python train.py --n_layer=15 --d_model=512 --n_head=4 --n_kv_head=4 --head_dim=128 --d_mlp=1024 --vocab_size=8192 --activation="swiglu" --norm="rmsnorm" --norm_place="pre" --norm_eps=1e-05 --positions="rope" --rope_base=1020.0 --rope_fraction=0.5 --qk_norm=true --attn_scale=0.123 --bias="none" --tie_embeddings="early" --parallel_block=false --extras=["shifted keys", "normalized values", "value embeddings", "hashed n-gram embeddings", "an embedding shortcut", "capped logits"] --init="uniform" --init_std_qkv=0.0281 --init_std_o=0.0 --init_std_up=0.0281 --init_std_down=0.0 --optimizer="adamw" --lr=0.000848 --beta1=0.9 --beta2=0.99 --weight_decay=0.26 --lr_head=0.0105 --warmup_steps=355 --schedule="cos" --final_lr_fraction=0.0 --batch_tokens=[65536, 131072, 262144, 524288] --seq_len=1024 --doc_mask=true --train_tokens=822000000 --steps=4291 --dataset="wikipedia_en"
Each number is 50 + 12 x the weight over its row's rms, rounded and kept within 0 to 99. Layers, rows and columns count from 0. The size before them is the row's rms in percent of the matrix's.

# q: layer 2 attention query, 512x512, rms 0.0406, rows 456-482, columns 128-255
# k: layer 2 attention key, 512x512, rms 0.0421, rows 456-482, columns 128-255
q456 121:70 61 57 53 48 52 34 41 60 55 47 68 52 50 30 65 50 44 45 61 36 64 46 43 28 52 32 38 62 38 59 75 50 64 54 46 46 52 49 63 84 53 63 24 40 48 47 18 38 66 44 70 57 40 55 39 44 48 47 38 44 48 35 55 25 38 30 69 37 46 55 56 59 42 31 36 59 71 67 61 26 54 57 55 46 57 51 46 65 54 39 34 42 43 43 39 47 26 56 54 36 44 55 36 47 44 44 72 65 44 44 66 37 51 59 79 67 45 49 60 45 65 59 48 56 51 56 49
k456 130:53 58 46 54 47 47 40 51 65 52 50 70 50 60 42 73 57 52 41 63 41 65 52 34 32 45 26 37 62 46 46 69 35 60 62 50 52 49 43 51 86 62 65 33 33 48 56 31 42 65 44 71 75 33 59 44 43 58 47 33 44 39 44 50 34 50 26 60 36 43 49 59 41 49 24 27 55 75 51 62 36 51 47 53 54 60 44 64 72 51 43 43 48 40 37 42 51 34 48 70 29 45 63 40 40 56 54 65 52 44 40 60 41 54 63 66 67 46 44 56 41 53 57 47 71 55 47 47
q457 122:50 52 34 38 43 42 59 38 56 42 48 60 32 62 46 51 41 54 51 53 60 57 46 42 35 48 29 58 42 52 38 27 57 39 68 49 33 54 53 46 68 47 45 45 48 62 41 58 26 43 46 74 33 59 74 33 51 46 31 50 46 72 27 68 47 67 53 80 39 35 54 79 57 46 39 46 40 61 43 40 51 39 48 55 56 54 49 53 32 46 48 60 51 64 41 55 53 59 52 52 27 63 35 68 33 53 67 34 65 47 49 42 41 21 41 52 48 71 39 27 49 60 37 76 63 61 62 59
k457 124:55 59 38 48 40 40 59 18 61 55 59 60 42 69 45 48 54 54 61 50 69 56 46 38 34 59 35 52 41 65 39 34 66 39 67 58 29 57 69 62 66 58 45 47 48 54 30 54 38 49 50 59 43 59 67 29 55 54 56 42 40 61 34 58 48 76 49 73 49 50 50 75 52 35 45 41 34 68 31 46 34 37 51 59 48 64 45 66 45 47 56 53 58 58 46 58 48 48 58 55 40 60 44 56 39 65 57 48 70 59 49 44 35 26 42 56 41 83 35 29 58 65 25 65 71 55 59 64
q458 130:70 40 51 30 52 60 56 52 81 44 55 69 41 42 41 35 29 50 30 49 52 55 31 58 39 64 41 30 41 72 66 76 65 61 41 22 61 67 57 50 57 75 58 71 47 12 38 46 45 49 61 48 55 34 59 43 48 42 60 55 45 38 54 49 37 43 62 56 23 45 45 52 48 58 56 70 63 32 42 27 50 41 55 57 70 60 39 45 65 68 50 57 49 52 68 62 39 48 40 43 50 32 64 55 40 64 50 43 40 44 64 67 48 58 54 54 66 49 60 57 39 57 32 48 48 65 61 54
k458 129:69 43 54 41 42 55 40 48 68 41 60 81 51 44 31 49 24 36 36 46 54 62 20 53 34 64 39 38 50 58 58 65 72 55 42 26 55 59 61 42 62 74 51 70 50 19 42 43 49 51 58 63 45 32 67 41 38 47 61 60 45 42 47 52 46 50 59 62 29 46 48 59 49 61 48 65 64 24 47 43 49 44 40 62 70 55 48 42 48 70 53 73 40 45 57 63 47 56 41 38 49 23 71 61 46 50 55 47 55 50 56 68 54 66 50 59 62 39 61 58 38 54 46 47 63 55 65 56
q459 121:41 48 57 53 39 52 51 43 58 52 47 27 45 51 50 33 54 48 57 34 15 49 26 44 61 34 46 52 39 37 79 59 51 56 37 38 53 48 67 69 42 48 40 45 47 56 58 41 67 53 53 60 65 57 46 30 72 64 58 33 72 40 56 45 31 47 37 46 55 18 73 50 47 56 38 25 25 64 41 59 46 45 50 28 56 66 55 43 63 45 39 49 45 53 58 38 64 55 56 70 66 57 33 52 47 50 41 88 69 69 55 47 39 41 37 28 74 41 38 60 56 46 64 40 31 60 56 53
k459 134:49 37 54 54 38 53 59 42 52 48 48 29 44 54 56 35 50 43 59 52 24 41 35 36 66 34 54 58 43 39 67 53 50 46 47 30 50 48 59 59 45 54 39 59 48 64 54 34 56 57 48 66 63 57 43 22 67 56 67 32 71 38 53 49 26 52 29 52 63 11 83 49 57 48 32 31 38 67 48 61 50 48 44 32 63 67 60 53 59 43 50 44 47 55 54 37 60 66 48 66 69 52 37 55 47 59 33 87 76 60 54 56 41 44 38 44 74 44 42 55 61 42 56 35 42 50 56 57
q460 123:63 39 57 57 35 43 53 45 58 49 65 45 42 38 24 53 45 34 46 78 54 58 55 54 56 29 39 37 71 45 42 52 34 45 89 37 39 51 51 48 60 56 49 39 61 48 56 56 60 17 54 72 51 47 46 61 50 39 46 42 47 24 24 51 49 22 53 60 73 33 46 63 58 74 36 62 39 38 48 53 48 38 49 49 45 47 57 63 21 42 45 54 36 27 59 37 37 49 51 40 48 63 40 69 29 40 42 32 61 42 69 42 39 36 57 49 43 66 55 49 36 65 56 59 31 82 61 46
k460 131:65 34 49 64 22 37 69 58 56 46 67 51 35 45 29 56 42 43 52 75 53 56 64 59 54 25 48 42 66 40 46 48 41 37 86 43 44 59 48 51 56 56 55 35 74 63 61 49 53 17 69 77 52 33 48 53 52 43 42 49 52 34 32 45 46 32 46 54 69 34 43 68 42 80 22 48 31 40 58 57 62 33 52 48 47 48 60 65 17 48 42 57 46 30 52 43 50 48 53 44 54 58 40 58 29 41 50 40 56 44 66 33 43 30 53 43 54 56 52 52 38 64 48 57 29 70 65 43
q461 124:26 40 55 31 38 32 54 64 54 43 58 61 58 75 47 83 39 51 53 37 56 42 60 33 44 56 51 42 46 69 50 53 53 53 38 55 58 44 40 52 50 40 35 46 51 60 43 44 57 13 34 51 35 49 32 53 57 56 42 37 32 62 59 49 35 48 75 52 66 34 37 42 53 49 48 48 33 46 67 43 64 37 45 59 49 52 39 66 45 41 30 43 51 43 51 52 49 55 46 36 53 40 37 49 44 65 50 36 59 64 46 47 60 66 62 47 57 59 54 70 58 44 48 63 38 57 52 59
k461 129:23 49 53 36 40 33 47 62 47 54 56 64 58 68 48 76 48 47 54 35 63 26 59 33 37 54 35 45 45 61 49 58 41 51 41 54 52 42 43 51 48 41 30 43 49 60 51 48 59 22 47 57 51 45 20 46 52 48 48 45 31 53 57 60 40 49 71 46 66 33 41 37 54 45 48 42 43 41 60 59 63 40 51 60 44 51 51 68 39 44 32 42 57 40 48 71 45 55 39 36 52 50 53 56 42 56 44 47 55 52 49 49 62 56 57 43 60 54 42 71 55 43 54 72 39 57 58 71
q462 125:09 43 28 27 22 60 35 37 54 63 56 55 28 66 51 55 60 47 60 35 66 74 40 36 53 43 50 36 58 45 56 52 55 59 68 19 69 60 26 57 45 49 68 66 57 30 51 49 34 55 44 63 44 37 56 52 55 51 39 50 70 57 56 56 33 46 44 37 35 48 69 54 59 50 36 43 44 37 57 76 41 54 37 44 48 35 38 49 52 49 68 54 45 35 47 39 53 60 47 43 46 55 58 47 40 50 50 53 57 14 59 48 54 74 62 36 32 53 71 44 58 42 67 57 55 42 42 51
k462 127:14 44 28 24 26 66 32 36 45 57 71 58 25 65 50 43 56 48 64 44 63 67 45 46 43 49 49 41 61 45 66 45 45 54 65 30 62 66 27 45 48 45 57 64 55 38 54 48 32 50 39 50 46 30 49 59 47 47 45 41 67 58 55 50 39 35 55 39 31 49 57 47 61 52 40 39 43 37 59 74 45 59 34 48 46 38 49 44 49 49 64 50 44 28 53 38 55 69 44 36 52 50 55 42 56 52 50 38 56 23 51 37 72 63 79 29 33 46 59 25 58 40 67 62 50 35 52 44
q463 132:62 53 48 60 60 55 69 54 76 35 31 44 43 47 51 34 44 45 55 59 47 51 24 27 70 68 57 65 59 45 54 59 60 36 46 45 48 26 42 56 49 36 66 73 67 52 64 50 67 49 54 50 51 52 40 41 63 65 46 68 19 57 46 57 35 52 38 62 49 37 50 43 51 60 65 51 62 51 49 56 66 48 22 54 44 46 48 45 71 26 53 56 55 38 45 41 39 54 36 63 48 54 32 69 73 74 37 26 36 35 29 36 45 56 60 42 63 34 50 59 44 38 73 60 41 52 45 52
k463 129:63 58 43 62 64 51 58 44 72 41 37 41 29 41 54 45 55 42 53 51 54 51 27 25 55 68 62 74 60 51 51 64 71 39 41 56 53 28 50 54 44 26 65 66 68 55 76 53 71 43 58 45 47 57 45 34 65 61 47 59 19 59 51 56 39 51 40 55 47 41 57 46 58 48 76 57 65 52 48 58 63 46 28 51 35 50 52 43 63 36 59 51 59 37 56 46 31 48 33 63 57 54 34 63 75 74 50 40 50 42 33 32 47 55 63 57 63 27 43 50 49 38 71 57 33 49 46 40
q464 129:51 62 75 50 58 46 44 61 36 38 57 59 59 38 77 49 29 44 42 73 74 45 48 61 41 67 65 49 56 42 56 74 62 44 39 39 67 65 68 54 44 55 32 38 55 61 51 33 47 37 54 41 40 42 40 46 44 57 50 39 53 67 63 48 65 56 51 59 79 51 49 30 71 59 46 48 57 72 67 43 54 51 60 56 56 53 62 35 57 40 58 57 36 44 47 34 61 55 60 36 72 52 41 48 43 59 42 59 51 66 49 65 40 54 44 54 38 60 64 56 74 57 54 67 39 41 40 48
k464 133:47 66 74 56 56 56 50 58 30 43 55 65 52 36 77 52 37 38 49 62 75 40 42 64 38 65 71 40 53 37 62 71 53 48 41 42 70 52 54 60 48 53 31 39 57 60 41 44 40 41 51 46 44 42 43 42 52 61 58 32 50 71 60 56 59 56 43 62 80 45 45 34 78 53 24 45 54 59 61 36 51 47 69 60 58 52 51 44 54 40 51 57 44 45 51 33 58 42 45 45 63 68 40 54 31 66 41 54 51 66 41 60 35 48 45 61 38 56 68 55 64 62 48 67 35 33 30 49
q465 131:41 49 56 56 39 48 43 24 45 51 41 57 45 53 37 55 51 49 43 47 57 46 44 35 49 37 40 59 66 62 63 50 61 33 45 57 52 37 46 62 50 52 49 40 56 67 16 66 70 57 38 33 73 30 55 43 39 67 30 41 43 48 70 62 57 42 53 32 56 49 34 43 61 72 48 36 42 40 50 39 48 55 70 33 54 32 48 50 70 77 50 51 29 60 51 51 42 54 51 56 36 71 48 43 34 29 61 38 48 39 44 61 40 55 50 51 53 62 44 70 44 41 52 56 47 49 47 51
k465 134:57 57 52 54 43 50 47 20 38 48 58 45 30 53 31 45 61 31 34 42 56 53 47 40 41 33 56 69 65 59 66 47 53 14 46 48 51 40 35 50 52 53 53 47 65 67 16 64 46 50 39 35 62 34 62 51 37 58 29 45 47 57 76 54 60 35 57 33 49 45 44 52 60 72 55 47 36 54 70 23 61 56 69 49 57 41 54 41 70 75 55 57 36 52 57 53 60 80 37 58 36 72 55 46 33 29 64 28 56 47 35 54 44 53 58 25 48 54 32 60 49 47 54 52 54 44 42 51
q466 122:37 36 29 49 53 25 40 59 40 32 51 48 32 53 33 61 32 51 57 74 65 62 57 36 53 36 40 51 58 59 58 62 56 72 47 47 50 36 65 53 64 32 55 65 46 58 64 58 49 50 48 44 55 49 65 50 79 47 47 40 53 49 58 47 64 43 40 43 39 57 58 72 65 56 35 49 67 47 65 33 56 42 58 47 60 42 58 50 31 71 55 35 48 71 38 28 43 42 41 40 48 41 60 50 66 56 47 25 60 57 36 21 42 68 57 43 39 62 42 45 37 58 84 53 52 49 40 40
k466 127:27 53 32 64 63 29 55 48 32 33 51 59 24 46 39 44 22 57 68 75 72 56 53 42 42 38 31 43 59 53 58 58 56 73 57 54 50 33 57 49 62 23 58 67 43 50 58 57 41 52 54 34 65 57 60 48 75 41 50 33 46 50 59 56 64 49 39 41 44 67 47 52 67 54 33 50 67 46 66 48 57 40 64 46 50 30 57 53 37 74 62 37 49 67 39 26 44 48 40 44 60 43 52 38 56 62 35 37 41 58 38 34 43 65 61 41 45 70 39 40 39 44 65 55 53 43 38 41
q467 127:73 51 66 62 63 26 72 40 29 43 59 48 52 35 60 61 56 41 51 35 47 63 56 60 61 55 50 45 64 55 65 60 50 15 52 28 52 50 47 23 56 34 42 74 37 69 63 61 52 44 60 51 61 34 49 56 43 40 58 43 29 46 60 50 63 51 29 49 44 45 38 61 37 47 49 46 57 44 61 59 55 44 50 69 38 46 53 34 51 50 56 57 62 40 44 50 49 61 50 61 47 48 39 60 61 47 48 57 50 54 42 69 39 53 74 65 63 61 36 64 41 41 32 36 40 57 57 38
k467 130:50 50 56 59 64 41 75 47 38 42 61 54 57 45 68 60 59 44 49 35 51 66 53 55 74 53 52 40 82 57 67 71 45 24 54 35 57 57 42 38 61 37 53 60 40 59 62 55 63 42 58 42 69 39 44 46 46 43 51 38 24 49 68 63 60 48 40 51 46 47 37 64 38 52 49 58 58 38 50 55 54 41 42 68 37 50 40 42 44 34 49 65 58 47 48 36 47 51 50 57 58 49 26 52 65 54 48 56 48 52 37 61 47 50 66 64 62 52 33 65 49 49 35 41 38 66 43 36
q468 127:39 47 56 46 35 36 73 49 27 72 61 54 33 57 43 56 27 50 45 40 24 29 36 43 72 54 53 48 54 66 58 54 50 79 26 44 51 64 46 49 50 63 49 51 49 51 44 70 43 65 36 60 34 58 49 52 59 47 26 27 48 57 64 54 30 40 44 53 52 26 26 55 52 77 73 47 53 38 37 57 37 41 44 44 55 42 74 56 31 30 60 54 51 60 53 41 48 51 61 41 69 34 72 46 52 54 36 37 44 57 56 20 51 53 41 37 40 32 44 45 58 57 44 55 52 45 40 42
k468 128:29 35 52 53 38 35 66 56 31 62 58 42 33 62 51 55 23 52 53 43 28 31 37 40 69 33 54 46 53 68 50 51 43 77 35 56 58 48 46 60 46 59 41 42 56 49 43 71 40 59 44 62 42 53 62 47 65 57 28 18 56 64 63 44 28 40 41 49 52 35 36 55 62 84 69 36 54 47 47 62 54 40 43 37 44 45 79 52 34 36 61 50 56 58 68 38 50 36 63 39 73 32 66 40 46 64 39 39 31 58 64 27 61 58 36 36 41 33 34 36 61 58 45 57 66 39 51 49
q469 126:44 35 62 37 71 40 39 30 64 40 50 59 64 46 52 47 36 49 57 57 53 56 59 40 37 36 47 74 74 48 46 64 54 75 24 49 53 40 72 57 54 51 37 58 53 53 59 35 36 33 59 37 50 37 44 60 43 65 23 59 22 35 76 45 48 36 45 39 58 59 57 50 60 26 55 43 44 58 47 55 37 59 52 45 24 64 85 43 32 59 56 51 49 57 65 36 51 45 64 59 67 43 68 65 39 53 64 51 53 58 41 51 54 42 45 64 47 29 42 53 43 38 42 65 67 67 52 50
k469 121:52 27 57 40 69 42 47 24 72 26 41 56 56 48 50 49 36 47 54 64 39 59 51 37 50 31 51 63 53 42 50 62 48 61 35 37 57 39 65 54 55 41 41 53 56 65 50 33 30 36 51 37 45 35 47 64 48 64 28 66 23 35 85 47 46 38 52 47 66 41 53 48 60 21 44 49 50 52 44 53 48 66 57 54 31 63 75 50 37 63 59 51 54 56 50 32 43 39 51 64 65 46 53 71 33 62 64 43 60 57 50 58 52 51 45 65 42 36 44 49 42 50 50 65 68 67 51 51
q470 118:71 39 68 68 44 47 34 45 60 35 31 44 53 54 36 49 55 68 17 35 47 68 53 46 76 50 48 64 40 41 47 34 55 63 47 52 46 44 56 60 51 46 46 59 54 66 49 32 47 54 56 56 61 42 65 49 39 62 47 59 75 47 56 54 56 37 38 56 41 48 31 48 46 55 60 59 55 69 54 40 69 62 88 50 57 48 57 49 34 46 55 80 68 39 55 47 52 45 48 40 40 43 46 32 48 57 56 35 47 38 49 38 48 32 56 42 58 59 40 48 41 44 44 59 34 67 40 38
k470 123:65 44 64 70 36 49 33 46 56 40 34 49 55 49 40 54 44 62 28 39 61 72 57 42 74 54 47 65 43 54 40 55 61 57 59 48 35 39 57 76 48 35 57 62 62 59 50 33 46 60 66 52 74 58 64 48 44 57 51 58 75 44 49 58 66 56 32 51 43 57 27 40 55 52 65 39 59 72 51 56 59 48 86 43 62 45 44 46 36 51 55 69 62 43 64 42 48 31 47 39 48 46 46 24 51 54 55 41 44 35 46 28 44 21 48 51 54 58 50 44 35 46 43 58 40 63 47 50
q471 125:55 57 38 56 42 29 63 62 33 44 57 65 33 41 29 53 54 66 38 44 45 70 37 64 66 57 38 70 51 63 56 45 51 47 63 50 26 37 49 78 39 50 59 44 37 46 42 48 25 68 45 55 75 56 44 35 43 52 48 31 47 80 33 55 62 62 66 54 71 51 43 62 67 45 51 51 54 66 55 47 51 42 37 67 60 54 68 63 51 46 52 50 74 34 73 40 63 37 34 64 51 58 40 36 50 35 69 61 55 60 32 39 50 55 55 43 53 58 42 52 46 38 50 47 38 64 60 66
k471 128:52 65 31 53 45 44 63 62 34 51 53 60 34 45 30 67 62 61 38 47 42 78 36 52 64 50 51 75 41 65 53 42 51 63 65 57 33 35 52 70 44 57 54 39 31 39 49 63 27 62 51 47 65 53 54 36 51 50 43 38 51 78 41 66 58 59 66 53 63 46 39 62 71 42 66 58 64 78 57 47 47 53 28 62 67 62 60 68 30 40 55 49 73 32 65 47 49 36 45 57 38 55 43 36 58 35 68 55 56 61 20 46 62 51 59 47 57 56 42 39 55 40 46 49 42 69 54 54
q472 119:55 50 48 39 51 59 54 56 52 53 47 45 53 50 42 54 50 52 53 55 38 43 50 73 64 67 49 65 53 39 30 38 62 59 54 65 34 50 41 38 64 58 80 52 41 31 46 68 46 49 61 42 64 20 28 65 66 53 42 65 57 55 72 48 36 49 62 49 57 49 51 42 53 59 50 62 47 15 27 24 43 66 46 30 81 70 49 44 52 49 48 66 41 28 55 39 44 38 43 50 19 46 25 48 46 53 67 37 30 46 45 49 53 54 49 61 56 45 44 58 31 55 53 66 68 58 60 45
k472 121:66 68 48 39 47 55 55 60 36 50 59 45 53 48 45 46 44 44 55 50 45 53 58 63 58 70 49 69 56 48 23 33 63 57 43 52 36 59 30 29 63 50 75 51 46 31 60 60 37 51 58 50 59 28 24 74 42 45 40 72 67 41 74 46 52 49 51 46 59 56 51 57 49 53 44 59 42 17 22 38 51 48 40 40 76 70 53 47 45 49 53 58 37 27 59 33 48 41 50 45 22 53 37 44 57 47 69 50 29 50 44 44 54 58 65 62 64 36 50 46 21 49 51 59 79 55 64 41
q473 130:66 59 55 55 45 50 39 49 46 39 40 42 52 42 34 49 64 28 55 29 54 48 43 21 50 55 41 65 50 55 52 55 55 53 51 52 45 62 52 59 28 40 47 51 53 20 68 46 64 47 53 71 60 65 34 73 40 46 36 78 51 46 41 51 56 64 30 36 57 48 37 64 75 45 62 50 28 45 37 52 44 29 57 48 43 46 45 57 54 59 32 47 51 32 50 53 47 51 48 55 34 45 48 53 64 48 44 66 68 59 76 50 41 81 56 61 59 25 74 58 50 50 32 66 39 42 64 52
k473 131:45 57 50 59 41 53 42 48 60 42 31 38 54 42 36 56 70 45 46 17 53 39 50 21 55 57 45 58 53 62 51 51 55 47 53 73 50 53 45 69 35 40 36 52 47 25 54 48 69 50 51 80 57 76 38 60 50 54 37 63 45 47 33 58 53 63 25 32 58 38 43 55 68 49 56 50 39 41 26 60 32 37 52 46 37 46 39 52 55 67 37 47 51 35 54 44 53 34 47 55 33 42 43 51 68 51 46 62 61 62 61 59 45 69 48 64 64 40 69 54 51 42 26 73 42 40 67 58
q474 122:36 37 70 68 47 41 18 48 35 38 50 56 56 62 46 56 57 30 56 48 50 63 54 76 22 63 36 71 38 52 26 47 17 47 28 54 46 29 52 45 49 63 39 50 33 74 58 49 54 37 60 79 65 48 47 54 35 47 52 58 51 48 47 44 50 62 35 58 43 58 41 31 46 42 62 49 51 47 45 48 43 49 50 50 50 66 57 63 59 62 46 47 35 36 44 31 35 52 16 55 57 38 48 66 63 44 39 66 50 36 40 41 54 60 51 57 48 56 69 61 46 46 49 78 46 56 52 38
k474 124:23 34 58 66 51 47 23 51 50 31 52 46 55 65 44 60 58 36 56 40 54 66 44 86 22 58 50 59 45 58 34 38 19 48 25 54 41 29 48 55 51 69 49 29 44 72 57 57 58 39 57 73 56 55 35 46 41 51 41 51 59 54 51 53 52 53 45 58 41 53 42 38 50 43 57 49 58 52 41 46 33 52 50 62 56 75 47 63 61 66 40 47 37 46 61 41 35 47 17 59 59 38 45 69 64 40 38 68 59 36 51 54 58 63 46 48 42 57 71 69 52 49 44 66 37 58 46 49
q475 129:69 33 40 52 44 44 33 52 56 39 46 53 55 40 68 59 60 60 50 79 50 47 41 42 54 53 35 68 38 55 58 37 42 52 54 43 49 45 45 28 43 49 64 43 42 10 49 34 48 60 62 44 47 58 41 51 32 53 53 49 79 39 36 42 45 51 46 47 54 55 48 65 46 53 38 66 35 51 50 52 53 68 48 39 82 35 60 57 40 52 44 51 61 46 55 59 50 46 50 77 40 72 44 59 24 62 38 31 48 46 55 63 67 74 34 31 54 51 43 54 62 42 72 41 39 43 33 51
k475 126:63 29 40 50 41 60 30 54 52 42 45 55 56 40 67 57 55 60 66 81 42 51 43 44 58 55 36 54 44 55 50 44 37 42 66 43 42 42 51 44 40 41 60 48 50 22 46 44 44 61 60 53 47 46 52 59 44 59 54 56 84 48 45 33 51 58 48 59 41 63 42 56 50 55 34 55 35 53 49 58 53 69 56 34 79 37 53 55 32 47 40 45 54 49 57 61 51 41 53 83 42 73 33 54 19 67 38 46 38 60 49 64 45 71 36 33 38 45 51 62 52 47 66 31 57 54 36 47
q476 125:41 55 73 63 61 25 34 47 52 53 75 46 30 32 36 63 48 60 77 70 52 56 44 79 26 66 46 47 54 50 53 44 47 47 61 91 57 56 68 25 76 57 54 72 42 63 45 09 48 49 32 66 46 41 55 57 40 44 70 33 44 42 41 56 43 65 37 45 42 50 61 39 46 35 48 46 38 18 51 54 60 57 53 59 73 65 57 47 56 39 57 46 44 49 42 51 60 52 35 47 58 46 61 48 69 45 46 60 49 58 41 40 45 37 59 45 65 50 43 47 42 61 61 51 42 28 25 46
k476 133:37 53 75 49 63 28 38 42 61 50 73 48 40 38 32 70 53 68 71 66 58 53 49 76 38 53 41 52 57 46 56 50 40 50 64 90 64 48 61 28 61 61 53 61 41 68 44 26 55 45 33 62 52 35 46 49 35 44 62 29 46 33 44 42 58 55 34 34 42 49 55 35 42 46 56 50 35 21 45 51 63 59 46 65 70 63 61 46 46 38 53 54 42 55 44 51 44 42 41 41 48 49 51 46 67 48 44 49 57 52 38 40 55 33 54 44 53 61 41 54 40 71 66 63 47 25 22 48
q477 124:56 57 43 73 71 38 27 65 22 46 81 35 53 53 46 40 79 53 33 57 63 50 43 41 48 47 42 62 09 41 54 50 59 60 41 55 50 52 30 63 55 44 40 52 47 62 51 50 36 57 49 39 46 56 35 59 68 26 51 55 27 36 21 50 61 48 47 70 50 33 43 56 60 57 51 37 47 38 48 46 44 55 63 55 59 52 48 50 37 54 64 47 29 37 48 58 55 62 38 57 48 40 51 44 63 58 50 42 53 63 59 46 35 47 64 45 53 62 46 57 62 54 29 29 53 54 57 47
k477 130:62 61 47 79 67 39 32 61 23 43 81 30 59 50 41 32 73 58 49 47 78 52 42 46 55 47 46 52 10 41 54 54 56 44 41 43 47 55 30 59 48 40 35 42 49 66 46 35 37 68 46 40 46 45 32 55 67 35 45 53 16 32 17 51 55 53 49 70 56 25 52 51 61 48 53 39 47 34 44 54 46 50 62 52 61 54 41 49 42 66 64 35 44 33 54 57 56 50 48 46 48 52 44 49 50 60 49 53 47 58 53 45 39 46 57 46 49 54 44 59 56 53 27 25 45 55 52 56
q478 128:31 26 61 32 52 42 70 53 56 49 44 22 37 41 56 40 80 47 55 54 59 55 52 43 52 73 38 49 72 50 42 58 39 43 56 48 43 44 50 56 44 58 37 49 44 47 45 44 62 59 47 58 42 61 48 48 58 43 48 42 53 62 49 41 90 56 55 53 65 39 60 44 64 39 29 71 46 45 30 56 53 38 62 45 32 74 29 53 34 48 50 60 52 35 39 54 55 39 60 30 41 49 51 66 56 53 46 31 58 50 55 24 65 59 61 55 25 49 42 25 62 32 65 44 51 50 54 66
k478 132:34 23 74 23 56 28 77 61 52 36 53 26 37 38 41 40 72 40 47 56 61 46 45 47 53 68 37 52 77 46 44 42 40 42 61 31 51 42 54 62 34 68 38 54 45 46 52 50 51 54 45 54 34 69 56 52 51 36 47 36 57 65 33 48 77 48 55 61 71 46 46 43 66 32 36 75 63 51 38 49 57 44 58 53 26 79 34 55 39 43 50 54 31 31 38 46 54 47 59 25 48 54 47 66 56 49 49 32 58 49 46 29 61 56 61 53 35 49 40 21 62 36 62 43 43 64 55 52
q479 124:46 54 30 53 51 52 43 31 37 36 54 40 45 47 44 45 44 43 52 53 49 28 34 56 24 83 60 53 74 46 45 48 35 61 55 50 36 48 40 68 45 33 79 38 66 45 54 52 51 47 51 54 33 57 41 53 60 53 80 50 65 46 31 48 55 63 56 46 44 38 25 38 47 42 38 60 44 46 45 49 39 65 58 62 43 40 47 61 39 55 44 60 46 55 50 42 37 54 70 46 64 52 43 48 27 67 76 46 83 53 53 34 60 43 38 51 56 66 63 57 56 57 49 48 62 50 35 54
k479 131:50 53 34 46 58 49 40 32 43 40 52 30 49 61 44 48 37 44 53 65 59 15 37 58 34 75 50 50 64 48 48 52 48 62 62 58 30 48 48 68 47 37 77 56 60 47 54 36 51 50 54 49 41 56 37 45 60 50 71 50 54 55 39 33 45 63 45 53 49 37 31 39 44 37 39 53 46 50 43 51 39 62 58 47 36 41 49 59 39 53 44 59 42 51 62 47 44 60 73 50 74 45 51 54 37 61 68 41 81 56 42 36 60 45 41 49 55 65 67 64 51 52 45 40 59 52 36 56
q480 124:39 45 44 49 60 62 43 51 37 52 50 61 42 55 46 60 55 36 65 56 57 49 37 30 63 58 55 54 47 69 65 56 56 53 55 51 36 31 52 64 58 70 67 63 44 48 69 47 56 51 46 45 56 72 52 36 58 64 38 72 60 48 49 45 44 60 48 52 38 49 23 59 65 53 34 54 68 55 48 66 31 26 59 55 72 46 55 46 58 45 41 63 59 52 61 51 32 49 58 37 47 66 47 62 42 34 59 68 66 54 47 49 49 34 48 64 45 59 60 28 56 33 54 46 62 22 38 47
k480 129:32 45 42 48 46 60 54 62 46 48 49 62 43 62 57 65 59 25 62 57 62 43 47 37 56 58 63 45 36 57 66 46 53 71 54 40 45 38 47 62 65 71 77 59 40 50 64 57 55 53 50 40 50 72 44 33 53 62 40 64 69 55 41 52 51 63 41 52 25 44 24 58 65 58 34 42 66 51 54 62 41 35 56 50 72 44 40 53 62 45 41 62 51 57 58 59 35 54 43 57 28 57 51 56 60 28 76 63 66 44 53 51 39 42 48 54 53 59 49 23 49 26 62 47 59 34 32 60
q481 124:37 45 52 43 66 72 56 55 51 33 39 65 61 45 35 56 36 45 51 45 47 34 56 69 49 49 53 61 51 58 59 43 59 43 47 57 72 67 42 50 37 68 41 60 31 61 35 45 38 47 39 41 44 48 45 59 38 53 36 52 48 57 41 63 58 56 61 45 53 70 47 44 52 53 54 54 39 43 41 59 41 47 47 53 55 54 67 51 53 34 53 70 60 41 47 36 52 50 47 40 29 30 56 75 56 45 44 61 70 28 49 37 78 65 35 68 47 70 46 67 32 73 56 26 69 42 67 41
k481 129:50 46 44 53 62 75 52 43 52 39 35 61 61 36 43 53 36 37 51 30 49 35 47 65 50 48 52 52 50 61 55 36 50 39 50 59 57 73 44 61 35 55 57 47 42 67 46 58 43 51 35 49 46 51 47 67 45 50 42 49 39 50 46 61 57 43 56 42 56 66 43 43 46 67 51 41 49 44 43 69 37 46 42 42 52 51 63 54 48 31 50 62 66 52 40 34 63 57 38 34 37 34 57 69 52 54 45 70 75 30 43 22 77 62 35 59 39 70 47 71 35 72 43 31 69 40 63 53
q482 130:35 48 58 41 50 67 28 46 51 50 39 48 45 62 82 48 69 49 77 39 32 60 56 36 60 44 40 35 59 43 43 50 28 41 47 66 66 52 49 25 45 53 63 73 48 43 36 51 44 51 67 39 44 56 45 76 61 31 49 43 23 44 35 51 50 44 52 52 68 55 30 45 72 55 21 38 40 70 71 47 50 54 54 60 36 38 59 46 66 55 47 57 55 43 53 54 48 38 51 72 45 35 36 24 54 55 33 39 58 35 53 35 39 55 36 51 32 45 37 39 35 54 38 64 50 35 49 71
k482 135:41 41 61 49 49 57 38 47 52 47 41 43 50 65 75 40 55 42 79 40 21 58 57 24 56 36 48 41 61 40 46 56 26 41 39 56 47 60 55 28 45 57 58 76 50 44 36 54 35 41 64 42 48 63 40 63 70 36 50 54 23 43 34 49 52 42 56 51 54 54 24 41 64 50 32 43 45 68 68 54 47 49 65 64 48 27 67 50 62 56 49 55 43 51 47 45 52 42 60 67 59 37 23 27 46 44 35 42 53 39 42 40 42 49 41 50 45 51 38 36 49 44 41 65 51 46 48 57